Part of a small language model's weights.
Size: 25 layers, MLP 384 SwiGLU, vocabulary 684, 7.87M parameters.
Training: a variant of Muon for these matrices, 208M tokens, 6357 steps.
Each number is 500 + 25 x the weight over its row's rms, rounded and kept within 0 to 999. Layers, rows and columns count from 0. Numbers have three digits each. The size before them is the row's rms in percent of the matrix's.

# layer 15 attention query, 192x192, rms 0.0366, rows 21-31,53-63,85-95,117-127,149-159,180-191, columns 144-191
092:486526490467515476482553494508526475526444509497530496547486542542529504476499479498464502522487456490485555513542479499490508523533473530498486
098:500471485500519516541469511479510485533492492499458539522510504458499527494425489476464533475513474480472525541496512480528533496472495467494479
100:480498471475542475488503540493533507506506462487503488494503497470470498540515503493469502536514461494504510512528520485502487473508464516465498
109:501510527500489527518489545493491441493506483523500523506523511531488488500534556544474478515549489477464491466513492485508526487512473528515526
101:509538489485490501500495514497543536518430479558497483475485470477485495552537508479501490475486498489502523516523482503514539448495526507519501
101:494503485433471469492484491482524470512493467521482500512495478531498476490505526457519451506504483496532525508505508472487490471492499498481509
114:467531458538482546518502496514518527460511554497530481500470515495498503528466496504529497500501479527521481482514550506501451519417521506465476
107:498543526459518528462497468482453501475479505486526526454487505526474521517529543494502491509501485484480465508503475534530518503509502541494524
104:508513500505483488483477474527506455510501461480571486468475502498510474507544483507500486521467471516521489491529464482473524489483501502525471
102:492495519511523488491488518538489510487469522518524514475532486532520464499529464501486501508492530484524471527474485498470488524445499521494518
104:513525463470515505482514536485485528468427532494513493513491537548534514464481480489472542475480492488488503511483483491492497508478543492502532
081:492523487491509507536476504503538477469511487508486463495457490500501490491506483473534525507498494504506486518516490502492515440541512543511497
083:499487524483549515458512498522448511474481521554477504458506505526531468471486463499468483520541499491549547464466510484513457499494497485489514
100:491529503471495500464479475452488500519485535477463501504573510534485483520518506509530462550526536486562521527472464521497519464475530454526452
095:498515488509435484483513500526479501455517522496520489501523485488517488504496461481517520445494542505517518509465477522488482469500552485510477
107:470462506510524515509511501494471524471470515468474471492503479499521546475506479511535491499504533521496467470469513499548534494531521478520496
093:479496513491510508491546529512486503469501539476490490540466487488515470498538494508465515562490519506469501496502523534538512508461500493498544
093:531461489500502461519464498506524491465503496471506521515465491487524491493486526509517491493498477476485512488521471536502475449534483483480477
110:535504460514510475471496539502464508492508485466495535531514462548478512466503512491485525495507471525493481520512509505455513502496491496491518
099:528477501500514504467518482510484518482478505493541469537515514524481509505460496470488515506496457497507473541504494474531527439527489537511466
106:495471497497494479500477479546456478471518512483473484493500454534492492495522527473476490539508497456499495506482488519501497514484521525526481
106:540472485532500489465520473478477493486541528492507521505516481486479528519451475474519517501489528527510524531495523508476534488488490498496490
091:484514498488516495500495468458500480493530532462446467536521486423514489481540472485473529518523499511471511478505518540519480495486516493480483
083:490474498529486535497483533522505495484498500563472463480488501485483454496483534510483461503457499480539525498541508492525491493558473511429476
087:520495498550502505540500520493493501514490440486538547509537515519531521514470482512499510468535512533507473499472510488495509517483587476482486
087:482485486490526477478475504484492500519501540505493494475501479487493495516462472495506466475494486457492478507522495505516501531485515488560539
085:436509513511504496451492536485485491478511517445528447480521493491470455511479494497510473504477522510512523491491514480512513471520464541491451
093:523488504533537494528486568496505472472535554491544488507491491480500494473529492503513486556484553459499513476521474442475446527529513515508502
096:510496474519499510507518496466495522455504509514478500551497512494533497556505521491497486560528472504505507451468517479479504492483516536524514
098:476529518488484488495519484484456517524514518444484489502482517494498480464494459464506474486488530526463474495515511516452454510498528490474497
094:553487502492528547473524442511538502541487522486499489512506515531547480506509499475521469481480482540551472547538552498494491504513525522490492
101:515443495487462464498488500457507507479518508459507514500499482479469503485527496504481486483478505505517490544470551509483495467515519459458536
104:511542514491500470508482483520505475510512485512494483504495488482473480467477531518466484553485533489518521486494496454523518477526492521497481
110:518492419485567528533490492470499533491501483502534489505482492513498517502490483500448536498534435511500527536524482491487513508458479503473487
108:547463531522528462486518482505453529553484497501466530495512517526509515504484481512504474517517469490515516531435507499476456493516508502513513
110:482524437494533487503461529519476514509468503499468482499497498509456499499514469513463514465511513498486539491542486506516514499505488463515518
102:438545535498464482473480533458461494499468525542504486507509496544563523494509476495488471482507515481511534504502495471494481506499517550504530
106:473532442519468541537498489478531478480511470491491513508530542501509559498475492514482469468476499510513536511512505496513557518503523480514479
104:489552428499477520517513494478480518466493494493501500475493484464495516487502534513475538489484498504532515492519540502466501496494490547479535
106:509492495516561499486481515524464498506507487522525508471573520450510501501502510508483500515469501503522507520477454514481483533478471497464501
126:461516490485508555540492521496519484504507471505490459485500471520502492444478481491517498525493502491555474538493535505488484499518499519465484
119:523502504537474494480477542472509481509487515470529477501476483531502508460488498468477474532479506502521534503491517486522532467531467446528444
111:477524543499516427529476548480492500439474480483481515520455530478510531442527523516511471494475472510547500477531447480492494534475513529507495
124:469501487504504430493518470515476492521501512512496514521527509500480493539495497483493519499479496503531507546525489491496496540542459489467499
088:527528459533442541513497481463466492462513496539479482482463490542569490500536442505530477517497481497503441446504518500524530452508506515503524
089:498563510517482477475524513535473493503449497520498497534467487446536493529534448523485502483492499520512469455484496554482472482513511538471491
091:478542532510451499487514481526468501479518513489510489483547469529494511466493528502492479485544502541478506550471494528496536508497468504484501
087:473492516490454486514465527548541491466528485487536475498519515507555538492483510499479451483525500486469533492494511554508453492494488478488484
095:501527500499491523449491491459471481491481488475476505524481513507462464443493495485505528499528512499497523435449436498484536499485532475552495
084:521506524497510478507496467500495539511488544483503500507492489576496510493473477502555502534541513478462486518482439495541504488524492491478547
099:486490504474487464511467555510470511505540481498535523488483518511537517478471498485489561534496490505471477492486483498500550441495496485530461
088:499484533457476481512494499524494469496536498498504516486515555524540489493526466484486485545515486498461494484500493500489474477509498499474482
096:509479458498499513534467483507484460481460487494470458504482491498504511526498536498470510485540497503510476489479513548502475492511514566498500
100:465493513513491502506464503480495493510521500529538442478490512467465500469507492490538533517521513515507501511503493432552501471472453432471495
102:522499502492507516526535466457513460496513556465515485532481482516466531473501510504523490510523505501527458471512497487504527517469460544547448
106:488464531445551528482482512487503522489471506506514502491501471498459492536504528487522549485464534477518509488508523500491509489536481506450494
107:485541489497471485513479490535535491534517538464497439474479465473478549496518499450520485518506510527495495508471529481535525472506527513492484
095:513530537477527463506503513509484449504497482506489541449538450480498484539460484518533553507497492495501533532531444471517525488479527489520521
093:489568507507471468489489519538524536525479539487470512512497504551507511526509490482493512508520530477549541498491482532515502469480456473517482
101:484446514482484507482489477493519503508511545491512521513483452513489540492511490467481496443531522493500493507479538509502511502539482509465496
096:519487541529490481484502477475546507529520517531509523488508460481512538462505480479501503535530521481506507489444525515532513459517518478521505
099:505516519490510465525465471482503483467492577513487504505514507521488534487516484520418464516472487515498554481511517499518492468520547480491467
110:502516446457520466496531471479539458507521494526508483514477506460534504474504495498533478486497530554495507509504450462484543502506481499518445
104:518474458524486506467507509502489454512546517485515521483515472526537545516504513476490480543468518538549463475517481526461485499529493517476543
125:492483467475488492532465490453540513498492454524542460512511496507490476508515513495478539497460501553550502507526503504481520464511525555476476
115:511518486515524518518527557477511464518473517497502491470472505487515479488517495476466468478500490479479514540472492483503503527494516459487449
102:506511470470453524485512476504464479503516509481500501519485508527421501525488471466462531553503491474509475473533461477485536511497517484514475
# layer 15 attention key, 32x192, rms 0.0482, rows 20-31, columns 144-191
106:519477455516502502490485480483485471487510528529513470547479493499476529504505516525484504505538463493469486486490489523463518477509491528495492
110:497507499465509457508479512516517518463496548431515504490507422490501493509497530538504536534512503481499463498478489533512503534501519519487529
099:480464520517486519479489536503521515472509482474543451519521499501506504467494505470493518501528480489524496464561523502531483506495528443470512
107:501516512536477472477533549522463487514495495511478537545447497499518499510479475503523483494505548472540472504466462510511512476530513514498479
107:531513517541505491554504523494483528463516517503516498515518535454551471485528542472522517537501490494500534479465502502518489499502522493541478
103:494497496512530463433500536486469498529498486509486456485534503561477481528496496531515501487505502475501484449512483541513466462481449466512472
104:475481486511502522523500494519558485472538487493483515555520482470477485508552512490532458525488489465544552548528483499521497519467463491518494
101:528492493537506498546467514524516494532455484487472541443493484476519445486527516489470521486523482519537515480503547490487452483519520509532505
104:531472463524475487518452477470480510544507496530495527508528514482537487465482493522510512481486489451517516521457512484516527491518511503440518
104:502494542493478503495528491507451477476532514455480523521488516538506469489478517479554497471530525496489547509477551475526500491487538505500509
102:513472490498531482464454504527539500496508496533524495532481492473483524506496518515499548503514494467545526550516491533514527515485554521466503
102:492517507551534534496557512497487526505477505532477461501482465509484513505493516529522483507494436514492494499488577488523497499499532464518489
# layer 15 attention value, 32x192, rms 0.0554, rows 0-28, columns 144-191
100:468478476529465494477538499456520488512487449492528504475526470507529456494493438485507489460513520514516485510509513485473497520507499552485489
105:481513464543523538546525500511487487494521505473513496486444510492494521501477491443529496464497469524543546534478512501499480490538512512535519
100:500563479477449474534481483496493504496454523492437465499480516495509480483494493503496488535490529458517478454518540454533520535503487499493482
104:507481502517510468531466482492497508504498469493495549513467534498520541505522516526526500510492509495462498495506500597507498475515496520487531
100:434527525481515474503545504506474466484519558531486504484448541523497504493502520510508462485500491509459437499493539513501480518554507473480460
108:489492504479497531525482511562487517511501498500517508521487519547517507477480480499522542463492526485528510520486458503510499521504493465486496
091:500502476483499467488502476470528517491479507513512479514494506491526521527502571498494511471490550495527468495470469515492504512516496504497501
105:521504457479476495470523524495513469547494482474496509497535518468503537480519458500489503515463521474503504487503451456535463476452420488482485
100:494510530508503496504511482535552497463440488468513476473533519515512481479533536488490512460484506502519501510485508533507509523488498531496536
096:530487499516487457473470528487471476526513484529515490499456547526479530523510462494480466493523518470540514498540446530470484484512460508538561
099:485536492506476522519516529524457490491482538508490513489532491489512452496476530499520490473508467483561503503500476505505476507482481524511486
101:500469490486508488502527518550512487528489470549478475515499496545515503502504528507547468468525499490499554495559501498507514489498471538518535
096:533505465509533466523519470513535489493524489532492505490460533513510518470510471522494509458472544482488520490449511496499486511499481528482468
101:502508510483531516483528517521535486481520504522513521547524494470497532480481509532533493490505532454478489531460491506500504510516504510443565
099:481503487481516479464492491507497466531519461519471525480548523487539460516493505486541534472515499426509505463491497498501562440522497457489515
097:485509513455512493505530486516519431501494500490447478493511501546481462526494455506448462488484522531496509493460459534529438453471492487494517
100:540495523528512468552502499485497489524491524451469464453540536500496497505480455515529454480482513511521457433498519509481541518502526444494534
099:514516491530519523499494531517477544489491484495491488495546497507500501492471520551533512504491519502506498494537497545516494503481470510500449
098:513521534502461529438490515475470473499470497486537473546497533541580511497514447471503522489468479495525495494491484492492505521489554500509490
106:466476484480502494526513497504506493501497487507495554506509495490460494547489482496548516497495466505492489465488509482518478497514498482530443
097:466495502469503427573493508506486522496552476507506486542531529492514494541497503492507503453465496505494483470431518525513539491502473524490504
102:477504532511541499479514496521503453478458525509473493490531516493513519473489455453513521531493489515521468489519521557507489527481466549473530
105:506528494472498509533468537503546502509492487478507517481514473490490485502465473462481474506493456517457452489467507492484483496504463478478498
096:521465467510470486457478485481519497503466511489494489494465560512476442515470494451555520505518498480477469453498483533536520528509492468522500
101:526489505482546479546517517547493485501502533452490476516468526496501493524524508489507499495526522497489481499507522480463469478453512521553472
098:493499529498483522508503501472477512457510488529460508500520498510484470491559487478490483482480474526477469475521503516478514520498470507491511
098:490468533489507516529526490472485505491529514501519528481441521506482511470522501502491477490516548512504491545520504482500507456518511486485524
102:508468519484478541482510530508461487530483567515548459528531495529459472521531516489475493478496521478480527543537515502516517482494532507465540
101:503484493487504475527505499496486506527522510471503486531498503480516465465534498495483546455513520491534433539528479450479471455531468487509547
# layer 15 attention output (transposed), 192x192, rms 0.0509, rows 0-28,32-60,64-92,96-124,128-156,160-188, columns 144-191
108:506480511462468468492535503489504478505518479492493514477515480476534476479513488469514499485471518461506509501460486476520466506503535523476511
113:509480469494508490509501494455512509488492469495518493488527499458512500485498510503514460522449460467468514458493450423512495491472525448497495
111:493456462488494523525517529551522526506502558526511507472529538541510500509519485546512454548518516480472478471510464562485509496469501520481543
111:530492498496473491547500493505515494534496455478523489558491484503511551471525486516542479511521467507485507481533500498471501505499485508577530
117:472499480459476486493515526540470459530513514474536481528493511507483508541459510480488499465496506488504502486512465515492495518482531430514465
119:503505451514490570509483502483506481514523515492503492517518521540461517514508528481500537519474514522486480520519560513531493529491556534476475
111:526487472472516509497537480509490489465488505462487509516557489503492494477478473505487530497500483539529474482482521505485495493563524519504524
117:504482514504503466486504525500469544489455561508580476496541541463487505506482516492501499496484466536484543511497504522483438509527540479521495
108:475489528493468476512473509479509527556513479475521497514501547527524493499530490495490497484486504520473531465498482499507521523463490505464522
107:507500504523475490492508438481530515494514525519534447505542514448502515463508514518487537502490481549482509446476551480505476500501482483502479
110:506469485524556487486558541529524496502513518466495483494492470474533504502432483518530475511514497470523518460473535512480486544551497487504463
117:517521474560529510496541498528485520465499462482499509478464528488496451467517506509513510509541486530507471536503507464491516496477494529501504
116:514476526520480509501480496466552479542459480518485507495512518526505513501463540508443521500489434483505490516463489505486514489491526438535526
115:509537517503499518500468524485495507491507484512512479502489529475516479491499528487498500470475510497523513460530454502538492513533478496492480
112:475499435523518528494494479497470493478463487503536500505481517481528535511458489507537461529486512510513459483499507531510442496501474490496507
116:549490508494512472471513474469500500509503508468458557513462511522501475497484465490470490481508527529484472510522480500477486525535472516536474
107:515505528483510516459546509494523489486507495498477486460498530548534529509487493546534538518561488488495521508523506507470530487477509478527480
113:522468491469477498524494463505528543486498455518474532525467486420527491510473474490490478500478446523481516483539493516492541486510508501521500
111:464502532519527499510502490505485491496510489506510520501508479526530535508517533519483482559532536505545504508490510469486494545486504539506516
114:489491496510507495490517517496522496501500506504524501503481466529530540534527516547546523476522500480510512477532495468441493527463451510499466
116:510497498503541468476529523482483511493515530514514474503492473472474505466522483534472523536509536489497513497507513500453494472481499500480555
113:532539497545481522466446531523501511518457554482484524494509504505496497450492508510521489488469485464479499516455497521495490537487509490545480
104:469438530439508424549498476516504476492516521499526478470485493513514499519507512535437507499491454514508495532508496523514516539491508525491501
106:513530490464515483474494461482536521459477503468441487502479527518484503519465491532530447531488485458518485496526481481503456511497468507505511
108:478502494460514462509442472488514535495505502479502498507526547522472507488478492521507506522476422524505509469483496521535485518528498502522508
115:521516510501492484497559511521536490468490508474526490480532513526506537460496546445542523492440556469519436505534507479492507482494505485536516
103:481477468475518518551531481522487478533536513513543497471524538506515468514505506480497470525466491472465526507498505505507525504518484479520477
113:522538475510517538529476484503502499480517489467517529506472527499490517517472504462514493492493472488514470479517453459535516503545514495495513
114:450492500488526465493523538503549506464485512489474483493505556547525537449476528545496479523497481494483522482510471485469490517536528523499505
088:519525502525486501492558478482513485483491492529471511527534470489458542473450509481504465485484489496477577506481528503505552505501542479506504
095:498529462538557464508502507522479509490487496506533507511546519516502499509519556523519513543524516496500511468485501514497494529484482501501474
094:481507497533446523493511483501526491514500482479484449511471516532485559515421501493479539528495469478518511528463517508532469508463495464479538
090:507469523483484564485504527515497507465478539541513540479517526495528490451530493517486507494523495500526453505528517495525516517491526500458460
098:550517527504503487499518477522546515458511463522504525522542501527452499468480488492525537495484502522563507482519459496532458469522509505505518
088:472502527508511483513486458502527513555463442522488473511509481495425515483557481506474530558475508516486504511535498510483480487456477481529511
090:496519492519525536523447515477552548506493480503531445475520526506485555515487442510481505479507463526484517512499488548523516508496512486492485
094:473573490461489553476491440490495448510496495454486508531462489559455484496534537539495492534476540529493494496499497511495478476491535450488532
084:508536501504456532513512469490496472517480451452527516507513561517488464467486487515495513536509500482538469490495501514503480472458511485486505
094:472485488504499457469510479473495505483509474512465490507474490455515510471490476457525508524503503517526545508505514479469487522554549514500501
089:529507509513522486524510523493452463501468546504507535529487509535451520524516512476462514535521476491517518487502470472463552511467535490480501
096:530503500501505523468492532498526515468505493520485556464524528528537519510466474499514473517518495489487543500521501480522505473481505505527471
093:480519489546514505468478518507495501489496494481523525508477543503503517495470501473498523505519531534556521475493547493481478465503461547530515
086:425486516504511532478517515523526487502501545500480499511476529516471503480495532495529480509545488466510493499521508526531468502445455506532512
090:502494501500489457541516480505497504482490519509507497499517490530459512500452503494482538517485506492517485488559479507504517532498521489517483
091:499552483487505443505519502450486577502473485498503503475541499482465460541467536501506522525502517505538509485521539478501503542489513506445495
086:506517469506477478503534474467472504455528492440508532504495566480476490490515480490496531473499470495496538490495475518500485511489476499476520
093:478523526493515523454489498513501506494493530497477458533533528533502447486518561480550476511524544521539494498483477480488535531545518529487447
082:550476482439525506547515523516502500501520507538517502484522499437482509483476527504504490479466522487493534495505500543500477502466471500498503
089:547532513527475555459467463547502512464555504491503487535483480448510509502484507497459453509502483512512526520471509514496533513534533499521511
086:490533522479487505501473468485521490487496496496465480491495457517520505474505535455561474512505508519503493505526468508469510471512484437527487
089:487528547478511525504500505511495482440520457510538512496481553513512531473491483526521500464503483477499488485547530505521547464518490500482492
093:513521458535550485491511450508470493478525507535471451532523516520504533513511487540528502507511506469485502485464509495512521522462490496530510
087:514489496501491488479488495548495514493523512545517452490510507494559525493529435485488489540508480527487514502514529515466473508457473511492478
091:511472539531544541517508499490525559531477451543507488500487475521544480518506491503481501457488485494500529504547495481477488514474495463501531
095:449502471483474537459502465493449462496480508498507488510487485516526475524498506498492509464536527484447568463504513487500523526542504526537499
092:544487496526460487427452498489529519510491493485523432492505512495476489487511508521490540503504530541534516465479512496509478475549491502477502
096:480463495493492490496477486515487490502487491503462514539506507429499492520551496497479498485469552472485487480463488511496490476547492499492466
085:514463493494524495507453470498489496499492470507528512490505463466518510494459513518493498459493546498473519525494506522524517461523447472495440
084:503490492494495523520461517500463537491480474459496531479455473447489514521522563514543461494504505514494426501464470478443499491535529495499507
085:503471516522498556504505493537517517507521537516508462509476513504517537526476465460472444497471544529483484482447460511538531483510505538484521
093:451517484495536464496538495473478553508523478524490508533488508490542540502534509500531509462518491559455485451492515499481469533480511531460497
093:493481534499479495482462506497508497524460500495525540519516518506480526479481480495422476495518470487489486506485506491492464482487457523497483
094:487525495511469499520511516501507484490470496465506497495511517489539473514491484531506541520511540492507515492482489446518473532477466548465450
087:499492472498480515484508581483478489458512491467460514477512498506480500517518538433556498492540465499507531475449471536491514464529532497504499
087:534481525491516483501492489501497505499507487514479529484540519502503429518545469520458479476499490513503490452518487506491534542486503523526496
082:488455486534485502490471536521540528478475485518501513466494495519484510499492507501506494458509474505516482481506460502486531527520501524525514
082:483508467470516500499555506462497459499474523473463567546517500501494499495496499458494490479494478526504489458520532514490535467540475557471513
090:537536503493528519527495475509473523507509508497528543488501510516513492494491500502550503494488519476465516528486502489499512520473508515443513
089:509452492471484481467510477484481475464524493500495514524450494481501448488474523548481514467484519490523487495542481543494493489472492497483505
083:505534518470491454477475497500488464477487505491506551491469493460500513516538506448485519487513486482515505564481477492520497486541552494451512
083:513459533451513474513494475500472533526492487522500518494527479504477555480508452532521518503518531502512518495515533478518466492530472532504522
080:520456491464481481506489501482452531483476508544505495525504495480529501516490490471497521457546540524540498475488461505487506491519516498554502
090:482475527478531486497531506518509487541466539522478479477454474519471480518496487510472514527524472504508473524480518450490486511500485519517518
086:483499532476509512527502499532528486501516497543522481514494474476512570501429481508534519532478442482456513517509481519508548476471527488537535
088:526492515485505483482508463461471544483481514531516523452527463482545501511500536528430483474551476517480506494494512510505504477513501516498513
086:494470488523519449538524490463509529517497444522510567468521518487491497511495477498473515483529525480480495490478519491493502493485497479532528
090:506482489492463439481491467505491509478484495483448537501480480473494517503512505524469493511532472528520517501493496490512504516479472475457444
083:510459479520495486487472486510465490550501510432547513504513499502492487487510498528492517522456486509483505509482493517491546507511471505470464
094:541528499509499521490468535485524557486443502500517434537500519530448521518514488529472496524515528458521494498515520477509521498499525454480453
073:533523481455455477541496471537550445541483546497446495523503498508479484518506473501469491490497483524481552472464473490492488491519567482494501
090:515515516453469509480480498436492485531480487470512483470465479502483491476492518503499428472503497534516487564539506474485481433472503483516512
089:486493502483485517493505484513495520529499448514446538511523490499511512473499503483481480476490506506504502497481436520516467539505495512477502
091:498499499489479522499503487529495497484501464508447529487500485496428522481561496493484485532496501472514498495511491521523518516501510525451453
082:508489505458522504503497540507509535493508505519518482484504494469494527536510477504494526485532484484521495489472480489518484489480545486503534
084:480516479480476468518494502523495472542494516505491541498523490553535508474502483464497480494492527504465498470496492520444494546479523502510533
089:539520501476537464538499495484508504480512509522507469472471490537512511497526524498509497534472505501513510516555482481492552516505493467539523
083:498477497458470498501468508506505485513559509498533470520493492529535510483501534493521477466493539501484505526506479527521545514518504521534523
106:495509515517508519464451520489513540522545520534470464477504489492492473498514474517520538492503527519550534443500485480477486471500484536506520
111:465509500520407546481520519519480512486494477519497510465489526476509501479511459492480463440460521509515473478488528506454462491482509506498520
103:488533504455513509532520448513504513551485508497515552472486525521493474540518505487524495516508498528488508513503513519526492484537490525516521
107:499532473512479484486509494454521500509501511490460500478481485505508502486479528523509520468514465479495480498497524480557474492532540482535512
112:484501504470525511462500490495510476523492518505555505476438516496515507497509519521463505500500494472514484486530490488477553512517484516530497
114:532480484508479514515486523511493479530539516524498458478471474536555492520469498468512485526519509511464474505510498550433516482510499487460509
091:520491496475526508456568473474499493521460497514451494499474454496511487463528499496458473497543494507456511479460478536502462504488491505489520
110:502526516522503459473483479472489485532472544561509495515491468539509503521503467483516511528491506495464501449534498527518489505503500504480513
109:497532512497496475474487500509503503494500561499458549468477473536510455499531463473490480468559493499510472505511496510486493490474496489494488
105:499483522470468514552500480516506497502506491518527495496527527504477490449512474423520476503535509473486457526475452487496456502512517488514501
110:544508505492545540489535515488494491467502440490512475501485493514503494440488500508515454529470475508527441470507530491521507487505477491504517
104:485448492508528500510507528530500494479533494516500529514505427461487505460450488486470500502525499498493442530514504502494503513510536541489533
106:521481502505469481430535539495422517494495505516474462482478502502490499500507519471485522521489503465502474509528521540505517462485502478505503
105:526488528464494516487528529523523499455502516513529494503552468475517481509506549549486500511473527443530477480511541507523468548544507473489535
109:447470495512492509554534540449538475526508502471505482525508531504513512519461481528536521501503563509541524499473503514500491519473493512493458
103:472518500500483499505476539541475485494464505500466456505492492506497483549538504502459509460499551547536455498489490512551479469507449427535491
111:480505494514519495529517496541464492522499456547507487509518516532459479522475546500474517520509492482507515510510497517530509529487538495525478
097:497475457491500531510466512492486516495565498465482464525481480514548505481509484519498462505500460500448524472539506508474494493477505510503492
101:429487515528466521505433526491527494492493497506473397493520522505505498505559471439498529500511494506482505475509495446516475508518528492511505
110:479530506493473451515495482494516497475503471520493540488493488499463482497533460480535485503512523498517489482500518549482535491522443471453544
103:497474481499487457484532510504511492511491452444495505508496520544502490496541509525493489486489517482558513461505462468474494449530519503473512
111:476512497486516516481529485530509478496495511498505467513519506487595498513510445488474515510465510484541468499521524511492445492551526466495538
098:492499532525492495471513514518514499460500509481516446513478490471549492479548523537468485517435460538480531520492521499541495517499478472517496
099:494549518509458470450478476512528531496499529481493487518462509478505493490513540484502496469527542491532497512527449527499505522529543487493477
109:498495478489477469470516483510475487501490535474500507495515524506438526486494496532497537491467522516497553480471558479460511468525516487500503
098:530537528518474471482511492526497519482528503477481450491471498511450520501496516509531493490467517478469491484515486515521498488444502520549464
108:490525507494484534485528541523558479525516531482484482506521493485474516537505524533500504520516484517482557519503482514502547509524518526519476
101:488484520498468521449520526474484491502479465509477509510525480481505506489529501513481505537478478510493467509467470491527499562504501467519484
108:485530463514506498482488539513472479479541508544494481517509471537528511481509467487484503511520522476537493453513526519491471513518542522490494
111:472466520483481469505419507494529480510520500494511522488538481531494520492504506478491515516496480506507453477486524532504467517497456493512516
108:483539508548485505505491485490492484545526519497494451479561452544499494474482500461450520499495533510485483579513503553544456481531502520490454
113:501533526493495503511571448507521481540535498509497557525453489477524506487541521493469500446505490521471527501552513490491480485483501522560447
107:504498469515512558560484506520518484529520502515518426494518523546432499549488498500518465474509524532452476490512494518535485501533506488514528
111:522472495506540519504518500457528505501517519492477449485504495506565487487535555537466512511477510514491509474483512450485519511438493497511507
096:556465506492518493457559470508508506513529479496489502524516472468542504482445521484454499550509460481498475486500471521451534490538550477556475
098:481495512522495478527491489488475513488494519522433551499524493488466464474490477484501501480538460439497503519511509481471492525485495480489504
112:467465509538520517542507480468464516492495493495454493530500495467480503507482490492525512497482530513539498491512525511499523471513463498466531
105:509545545415512472488486516485473519495536494484473517511492505485467501498560528524480499488447464532492522514514502448559494528530536471466463
111:501507497495540495492484479530466491501496500489533490539568504553479518479510546520467483501491465501513509528516514495553544487496539461511480
098:483497494505492508517494503478490515491483497435556491503464530528456501567520514459543502497512496549506519520547479497496476518536534492515492
105:487496489497559482508538519485489482452490474466525483518519507487514516480498465506461503490517542483502485501458460535495522511537457494509520
092:454497530522486519481494488497506509483500502523489484538536467536470490438489488500507511545475507506433538488502505458473478519521498516508480
110:515507524520540487478510488492475514518510460476529535484561459468483506475520480529535514490471515516527484502472524486495495478500528492485460
090:518510511506516431482520535506495524505503489513534504516495510481461492484546524535483510451487500491438501488456546497503493524483483509495503
102:509492472522517521497545532484483532544498539509474502511503475467489551505522506505500536533495494466467508479486512530493502458486516525476505
110:512534429514496558474544502500487506478460484522531487512485471497506488504505526471538491474488511540504500475526542537537485442518538455510491
115:481533519483510522505514473529452484530507547519491504495498482498519493550544502537490462493539560491498532536495503543506541483495474499511488
100:488532473520495483478548507499449489508482506527451474469530546481512503523434491492494508515495493515533495535495525471547540476526513437498477
109:527483485530489492503494508482480496527546474460472521486517502499513535474491497526505440505496547492439454503465496540508489509508512526535528
101:448460482494501487485463480421505538484510529470512501521496534518492492505510500474484518457527461479485481533544501484529426553508511506470467
112:536510535494470488503480526502551520573503498503499589488547523447508522490496533527463486508478519496456521472481515479501493497475509513499498
109:457495503488514508505508488512517537505498488523492513533476540429488474457519521462514492516477501472498528499540488505492495519487505523482494
097:507532490500545503538536487509525536508512482469517471512466481526474520516520491518527450452514490537541483524494513474520484532534511422488494
116:519514521509515452463525483493485490555535497535443516463524461513542512511508514506461508505496495495483500502499501462491513474509522528493474
107:504538518478507506487488522507504559528519528479507498466443430502476470535526510490500508455475502519540499501484480499482468451520525440491485
102:477475497531538474484498557513514502477516519520471459484471495505454505488454519477502519505528551523461492517544489514499449481512487477468521
102:522495495501471498487486449504504510468504504501516472456498467524549438476459484472521545485541534519528496503518490484498492474494455485479485
113:500479496507504505475467505478524484477515531497529473486475525517485531556519540496581500482511489466520495471492544503450500532481524478491540
091:488556559553501466459494480488494489494439478492531506528560506491528509471513496487506511482481523502495470500514471486529495474513509513481543
109:502487537491453488531446504510499452520467507468485538512528533503474499492501495482490513477517490512466498517493519501514510451556528533494494
102:546503489495544478460493521483496497517493487484469493507514508464485492471521520520471487538496498430523489496510461436530527497545495492500523
100:469497504536493495510491497554478535466471451487557464496569493481519483497539489484548546482449483538512490496532492479515547486514495521486508
094:461461547499524524507479476502429482502497532495463501498527513568495507511505509501496488492493468496465492545521541509526540518524528541488472
106:512480493446484515519504478451512480494509467504468484478487472482536476505488508529537454531487534489506480479483511468490479495498496472489535
090:469524476482463514503483504522500498486506501458517515493501463491479510476482512491503571526455504490540512480498488485491478450549531534461512
091:542519465506524486477511489528470502499446449495501505487531507498506530493482484502479524467501491448522473551510525499516511496465508490534503
101:539499479542519510510515487567522495473497522491508531492479509496495509521511540509488517509469512495506530512502509479477542509464512508538473
093:501494485500484525512466542477520522456498520534535519510526495513511489518486525545507549488511473494534520478522505525487537490478491496484489
101:484590514512503479504487520492518472512490525491475505487496518517541502442506514497515497528531548481490511528479478513505555519511529472515426
101:474484494491483506553498501468475498505503508486502488458508506497462503539485485507533514461461489447525500454528532494482472514489493479444500
100:486508483516478462485485490563484531497507474533522485523493478494477463525524540473507493487491497474482511501500501505481522510474515478504499
099:479523496481556494455489487512498539539494493481469502491499463505496524504478512513521530502512469452470504507474475458535503571478521463475518
098:488499496527498542521511490462542485480518480511460498484521477497497468536485489528474491510513500506477560491456518499546506501500513547497510
096:542462491501486512455511506501463521459518533473503503504483499512492539508477464507524457491512464507508504490492546532461515521526506499528509
100:499531509498495479501513526533474480517503494477504532509511508524491503540482450515503489517570490471521485508525494534494499506469470490549503
103:468503462546478520509521459489509521497478529521489468487491458504508525504496512512539540489508504464442476471510566545477505473465484488509514
093:478513483504503512548522509459475503465489483461475493476466496477529490495489484519499468478490554524529485492519505553493487556508547461487457
086:493474523475502481540480522507515475494534470499492511473516494503500463473433469529469503480509482486460533490504490496508484464499483482507482
092:509483548525484522511485485505513486502497476470493527518512478449456495516487501528526557527493462500548503448487474497488497502504479524468485
104:488499483521542504539479473486515513467521486486496499515455510503490529484492498493509534504495510516497479507524528480485478548531500544523546
103:530490530493476522523431517511564484492532509496493531479533515519456493534487527499501535458460463528533483516447482464511486508511516516475495
101:511499518500490487530531523489484489490482510491517493519506524512478503491538541474505526504449493452522531479482475491493518488521510476520477
099:456473501541523483508533518495521471496513467502486536461515480482526534480495512542528522524505507494500474505487512515477500524473479488485520
090:516446459468539480469500465476541470469506497505535500479502512525525533505525527477487490464537515553544471466461494464453512530498504447491473
095:475438502484534480516506506502455525479488489481509535490528510446501557472515505473456540500506474482491513531517487533490541507488467552481446
083:490478466451502476477469490544499517519545480505529462467498515507509515558481496547490418519526511503490517481521526513540507486485527463494481
091:465497488488550492507483439511508535517505522485531454499513572524504483550495503548497500489469468520518489480534526464475525512517479506489539